python train.py --num_hidden_layers=15 --hidden_size=96 --num_attention_heads=3 --num_key_value_heads=1 --head_dim=32 --intermediate_size=256 --vocab_size=1467 --hidden_act="swiglu" --norm="rmsnorm" --norm_place="pre" --norm_eps=1e-05 --positions="rope" --rope_theta=10000.0 --rope_fraction=1.0 --qk_norm=true --attn_scale=0.177 --bias="none" --tie_word_embeddings=false --parallel_block=false --init="normal" --init_std_qkv=0.056 --init_std_o=0.0 --init_std_up=0.056 --init_std_down=0.0 --optimizer="laprop" --learning_rate=0.00297 --beta1=0.9 --beta2=0.98 --weight_decay=0.084 --lr_head=0.0077 --warmup_steps=515 --schedule="wsd" --decay_fraction=0.559 --decay_shape="exp" --final_lr_fraction=0.02 --batch_tokens=16384 --max_seq_len=256 --doc_mask=true --train_tokens=106500000 --max_steps=6501 --dataset="wikipedia_en"
Each number is 200 + 30 x the weight over the matrix's rms, rounded and kept within 0 to 999. Layers, rows and columns count from 0.

# down: layer 9 MLP down (transposed), 256x96, rms 0.102, rows 192-202, columns 0-95
# gate: layer 9 MLP gate, 256x96, rms 0.116, rows 193-203, columns 0-95
# up: layer 9 MLP up, 256x96, rms 0.104, rows 193-203, columns 0-95
down192,222,233,230,191,203,182,241,161,237,198,243,228,145,231,212,215,216,217,136,228,270,161,222,187,187,211,188,204,177,198,197,209,187,204,180,268,182,223,162,195,204,144,217,204,236,202,175,135,223,130,227,224,189,188,188,224,199,179,220,195,216,233,150,181,232,227,220,236,218,158,154,239,218,207,214,208,161,180,189,160,191,222,244,203,227,158,206,239,186,213,177,214,152,182,175,138
gate193,236,194,225,212,174,169,227,209,160,190,193,208,215,170,195,158,230,128,203,132,189,197,198,217,210,174,170,189,165,197,206,196,189,224,196,195,233,211,192,207,244,191,194,193,239,207,173,225,192,167,177,152,166,195,186,236,203,207,201,189,152,237,268,188,269,243,237,218,174,211,256,181,161,171,188,185,197,126,244,177,245,202,168,199,200,231,159,194,187,208,263,188,192,189,145,177
up193,149,210,217,174,214,241,204,192,151,143,219,233,218,239,163,199,193,199,193,257,213,191,197,219,185,229,227,227,171,214,240,204,178,177,198,239,204,198,152,234,222,127,184,218,200,187,163,171,171,191,233,217,144,192,210,165,147,209,188,151,147,158,253,197,178,228,207,263,222,197,236,246,223,197,171,214,164,169,209,236,266,169,233,163,188,188,211,222,200,166,218,189,203,174,200,203
down193,182,204,226,200,210,199,172,183,142,108,237,216,220,254,203,168,196,168,185,216,194,174,179,190,141,238,244,218,155,252,219,246,185,154,209,194,165,193,210,175,199,208,181,210,224,212,171,162,183,210,196,221,176,198,205,176,180,206,192,239,215,224,244,157,117,184,161,221,225,210,153,210,177,208,189,224,196,182,188,223,171,182,273,170,242,171,223,180,176,173,212,182,162,222,182,226
gate194,195,236,173,239,220,223,222,208,191,121,202,186,221,176,223,169,178,221,176,138,139,208,174,194,212,160,223,202,196,236,227,188,211,151,218,206,202,213,193,234,176,229,175,227,222,296,217,201,230,192,217,222,161,217,244,201,157,208,241,228,210,173,243,234,200,167,220,171,172,159,248,187,162,221,196,232,176,232,222,171,179,229,155,201,188,216,192,189,184,202,209,204,209,224,190,221
up194,191,181,178,199,172,215,196,186,189,195,164,209,145,165,258,187,187,196,229,219,160,141,211,184,177,210,171,163,247,160,184,143,236,139,203,222,246,187,240,249,182,191,208,239,179,192,208,209,201,212,160,222,208,208,266,161,133,209,215,191,180,160,162,208,151,220,212,172,211,239,208,194,148,170,218,180,154,203,202,195,131,196,190,196,223,202,195,216,233,213,232,188,241,200,200,209
down194,224,212,225,148,194,198,257,163,173,218,182,192,213,231,174,240,220,134,204,213,255,161,209,196,239,212,181,246,149,173,187,221,163,240,178,204,228,167,168,158,211,205,222,231,203,185,147,183,172,223,208,239,188,161,180,259,215,195,164,205,249,208,151,179,162,225,222,205,206,193,170,205,220,210,248,207,207,178,234,191,281,194,233,212,221,193,202,176,220,185,196,219,207,149,176,174
gate195,196,173,146,162,189,187,212,246,167,225,265,147,209,202,202,148,233,180,194,176,222,162,204,184,183,197,197,211,222,206,236,212,235,235,227,271,221,198,198,233,184,197,166,182,155,136,193,216,215,178,177,162,208,214,289,213,226,218,230,167,180,211,203,238,208,224,200,174,187,190,178,166,178,215,194,218,222,187,205,163,166,236,228,211,211,227,175,183,194,259,202,152,205,293,210,203
up195,203,205,197,168,151,189,186,209,247,137,160,204,161,198,255,237,195,202,183,195,188,222,215,218,240,181,164,192,165,176,208,200,187,222,214,181,133,209,197,142,184,198,184,192,205,232,197,173,203,232,225,189,189,225,172,140,149,218,206,190,169,207,192,188,228,184,240,265,217,231,210,225,211,194,234,211,205,206,195,185,207,187,171,213,209,180,197,294,195,199,240,211,169,187,189,196
down195,176,217,207,186,221,183,238,199,218,131,216,215,208,229,224,148,247,245,227,197,148,209,222,194,193,186,159,187,183,254,204,213,236,254,194,232,192,206,176,230,188,193,197,180,163,209,174,220,190,240,183,191,175,222,250,193,220,182,224,185,128,211,208,239,279,227,195,213,255,249,190,201,199,223,157,200,173,174,190,129,163,230,209,198,230,215,143,207,189,221,231,164,170,228,201,205
gate196,199,151,200,172,187,200,177,238,257,167,186,162,199,177,183,187,240,253,205,202,197,180,184,212,218,162,182,132,196,210,263,175,188,188,261,203,224,161,198,152,224,180,155,180,179,111,219,201,253,272,196,201,183,180,185,218,205,254,199,194,223,225,215,252,195,188,220,208,187,233,222,203,177,265,277,221,219,156,195,181,166,226,227,221,259,218,229,240,181,223,175,171,169,176,161,182
up196,175,168,181,209,207,204,170,192,221,168,222,189,255,205,197,172,193,208,214,208,193,164,152,204,164,255,144,221,181,262,174,250,217,219,226,209,219,227,199,265,164,165,223,169,185,153,255,227,226,194,180,228,252,217,201,172,158,214,176,209,243,186,221,272,213,269,190,211,221,184,171,233,230,182,168,183,227,216,168,219,223,128,165,231,208,228,173,208,232,208,197,236,179,201,246,208
down196,148,238,240,204,205,246,198,231,212,231,159,153,220,236,216,173,229,213,179,230,187,195,183,223,171,199,235,189,158,207,243,223,167,195,203,244,157,227,163,177,207,122,183,161,187,200,246,197,231,256,201,205,212,173,234,234,200,180,204,220,242,213,193,217,255,217,230,230,186,239,219,217,173,304,175,237,226,210,167,237,147,214,218,196,239,259,186,197,185,226,215,204,230,123,218,209
gate197,170,158,205,169,227,176,182,178,154,186,188,163,202,224,221,164,183,161,235,107,225,161,191,166,196,294,200,246,201,251,222,202,205,162,207,234,201,194,206,193,212,204,137,229,157,220,174,201,222,183,208,187,188,187,196,234,217,237,177,174,129,232,214,136,242,200,185,223,202,194,175,203,161,209,235,222,206,165,239,238,209,191,191,218,216,224,236,188,207,215,270,211,231,189,150,201
up197,213,147,240,193,200,268,175,170,203,215,192,247,236,234,231,219,182,145,181,204,205,229,178,201,280,193,237,148,184,186,173,166,233,195,225,279,140,203,196,144,156,169,180,247,229,207,236,190,190,264,215,174,214,217,205,212,172,173,175,207,195,169,216,159,190,180,210,199,187,237,196,175,186,212,224,185,160,168,173,214,203,260,287,226,217,162,204,202,238,199,186,178,200,219,224,182
down197,183,239,208,203,180,224,169,227,264,154,216,224,191,222,207,196,166,269,171,201,159,236,217,202,186,150,190,224,261,207,245,181,199,221,217,221,201,213,193,204,196,184,207,184,208,182,227,184,164,252,194,195,166,226,165,239,216,168,157,191,187,220,160,219,133,198,271,223,151,187,128,222,212,207,246,251,180,219,222,249,192,181,175,152,217,204,188,224,180,139,187,220,212,198,223,160
gate198,186,167,231,172,250,262,188,211,202,167,222,212,131,198,187,176,176,159,214,205,197,195,187,165,240,146,215,207,191,215,202,189,189,228,215,211,192,212,201,190,224,235,238,167,216,188,189,170,155,191,212,186,200,215,194,181,217,205,207,171,251,187,175,207,241,262,189,194,174,211,247,191,184,197,193,180,242,193,209,236,246,242,241,181,204,178,174,232,209,153,202,227,182,208,185,214
up198,209,219,180,207,175,242,225,222,206,184,180,217,194,227,176,194,219,218,234,197,219,225,228,176,178,205,242,172,170,178,133,205,166,196,135,194,146,254,159,189,200,179,216,231,189,192,231,123,205,220,159,179,186,200,158,182,177,193,234,237,174,182,192,203,192,170,205,204,224,187,167,203,197,143,244,242,182,212,169,213,176,191,252,239,189,199,222,212,257,153,184,240,174,203,199,196
down198,219,167,218,219,200,206,202,231,213,268,224,200,202,238,166,210,227,233,247,210,188,135,131,179,238,139,225,190,161,185,193,242,210,222,258,193,233,221,187,193,217,231,220,189,201,229,206,220,186,211,161,189,206,205,197,246,236,178,166,212,176,205,149,257,262,207,194,179,212,192,208,210,212,209,174,187,230,234,188,179,197,180,208,174,195,182,196,146,234,249,174,199,214,195,262,230
gate199,222,166,199,167,191,183,220,233,244,195,207,154,139,197,210,176,199,179,177,224,181,140,187,249,225,181,196,223,170,291,219,210,214,233,192,197,185,202,214,226,194,210,244,166,195,159,214,193,203,149,173,193,193,273,186,189,165,239,196,229,207,170,198,206,263,248,215,197,248,172,163,193,230,263,236,240,210,104,227,195,233,126,232,164,218,163,241,251,183,204,189,177,159,183,238,162
up199,178,201,207,167,209,222,201,186,187,152,219,169,178,209,168,196,195,215,148,127,186,183,132,191,205,139,180,258,102,235,222,225,209,218,189,184,229,215,129,176,191,240,203,229,158,191,195,223,240,133,187,245,211,247,202,227,228,228,195,219,178,165,249,202,268,206,120,167,164,197,258,171,146,191,161,177,209,256,239,184,240,227,232,177,182,183,220,224,217,176,224,219,225,168,196,234
down199,181,136,167,166,196,181,219,174,224,207,179,166,159,199,187,228,269,180,199,173,221,168,190,229,192,182,209,224,125,232,173,191,153,191,156,215,211,277,200,246,180,172,191,201,152,175,244,183,193,157,231,223,164,204,206,150,212,185,222,210,176,170,190,190,144,172,171,192,229,189,193,216,200,165,236,157,116,158,230,202,190,190,216,235,144,201,198,291,188,147,270,208,180,211,211,194
gate200,192,126,220,223,231,201,214,217,213,207,229,211,179,205,249,135,197,204,194,209,220,222,118,197,212,197,211,195,200,220,244,182,240,175,191,227,180,200,208,210,201,268,214,210,199,200,155,234,188,161,198,233,148,210,178,206,211,212,221,164,195,118,218,140,202,187,229,195,199,221,217,252,198,182,236,206,228,173,185,206,249,197,153,143,266,192,183,220,238,205,169,198,260,201,147,187
up200,205,158,179,187,192,191,185,179,162,265,191,171,163,229,202,176,210,197,165,258,227,262,165,212,193,189,192,177,186,213,216,196,208,200,170,249,205,174,224,150,204,227,209,194,183,191,213,192,227,208,182,221,209,223,166,184,204,183,193,193,183,179,196,192,188,204,201,212,218,209,182,218,237,202,266,223,260,204,231,205,216,226,160,156,276,156,168,199,214,187,163,160,178,233,167,236
down200,223,224,197,176,185,189,205,241,206,190,209,189,220,254,168,234,247,201,238,210,203,188,246,187,182,220,178,177,217,181,194,241,197,193,209,215,236,171,188,206,197,190,175,131,231,209,221,191,195,186,176,163,213,162,194,229,193,229,189,186,216,196,219,226,117,206,205,257,169,218,217,174,233,216,192,193,151,187,215,231,211,204,192,248,191,207,188,140,176,196,242,205,163,159,211,160
gate201,188,225,174,190,214,141,181,258,202,158,275,213,187,202,152,120,192,185,218,182,182,186,165,201,172,185,215,205,228,170,173,164,241,205,167,280,204,179,187,201,201,189,197,269,178,183,209,209,226,222,264,172,128,190,228,201,185,229,211,188,235,209,186,181,211,219,202,190,199,133,216,221,223,201,259,224,223,195,199,188,164,232,174,180,178,214,179,192,176,184,161,278,207,207,214,220
up201,201,188,213,200,222,166,216,187,221,217,242,269,196,233,204,205,182,220,169,145,264,222,189,220,228,164,201,204,192,218,182,134,197,149,250,167,214,193,219,181,202,263,171,197,163,237,192,176,200,190,271,250,197,165,201,157,170,189,214,168,166,221,184,213,181,169,184,229,202,216,208,192,198,153,178,188,207,114,232,196,206,197,228,207,195,237,227,193,208,198,232,191,255,179,164,172
down201,247,219,158,192,162,225,168,174,204,209,174,188,145,142,222,200,180,202,207,186,193,199,291,202,218,154,196,202,162,202,186,246,229,208,192,235,141,180,230,219,193,175,230,209,163,231,198,203,218,164,175,189,186,162,228,209,177,220,152,176,177,179,176,167,275,173,184,195,195,230,225,235,149,172,260,217,189,218,184,218,212,237,196,279,214,205,200,180,188,194,157,179,195,184,212,233
gate202,179,231,161,204,212,242,261,162,208,192,200,168,170,177,216,188,168,211,199,223,212,243,163,179,258,202,163,191,207,199,207,224,206,242,189,164,199,246,241,177,168,183,245,221,230,207,148,184,148,191,228,209,199,183,239,244,197,228,187,188,160,213,149,224,186,234,217,218,277,211,257,228,197,190,195,184,240,191,198,175,175,184,198,186,207,185,196,286,184,197,192,177,207,187,168,204
up202,200,257,201,176,192,208,211,165,185,172,189,199,203,166,182,195,226,183,179,145,177,142,149,185,197,228,280,190,223,186,223,172,251,175,184,200,189,195,192,194,164,216,139,159,225,186,195,210,250,224,157,173,209,158,196,187,258,202,223,235,199,239,205,227,203,196,175,191,205,203,212,202,196,172,181,213,215,152,178,219,191,225,208,233,174,185,214,220,259,179,260,211,199,235,191,190
down202,187,260,203,193,188,176,237,191,176,181,205,252,170,183,182,142,195,227,206,187,213,217,161,222,202,185,215,205,213,171,163,166,255,191,148,224,203,184,227,193,218,165,173,174,202,246,168,215,168,172,144,214,213,230,199,196,233,243,182,213,126,210,242,205,130,233,212,197,192,225,184,208,185,160,206,236,223,205,186,182,206,217,227,163,200,206,190,194,217,154,157,196,209,205,133,214
gate203,253,200,189,194,237,160,176,174,260,164,162,243,147,185,167,181,190,216,205,219,202,198,204,265,194,200,251,191,193,189,211,200,180,158,176,187,186,245,222,253,164,210,196,174,238,263,179,224,207,198,182,196,168,280,214,196,181,148,183,179,168,213,174,203,225,214,177,215,207,235,220,135,237,256,238,222,233,227,194,176,190,195,203,217,263,149,159,245,255,187,163,170,168,168,139,184
up203,199,264,191,217,160,195,207,212,266,168,198,170,147,176,162,177,181,233,275,256,147,184,191,195,179,193,198,200,230,216,227,174,199,232,198,231,211,234,217,208,194,179,226,189,182,202,214,208,207,180,271,190,241,207,171,189,156,223,168,152,183,157,219,203,235,206,223,235,217,196,220,192,223,266,198,192,230,164,208,170,230,177,181,218,196,206,187,188,222,165,128,139,167,200,225,202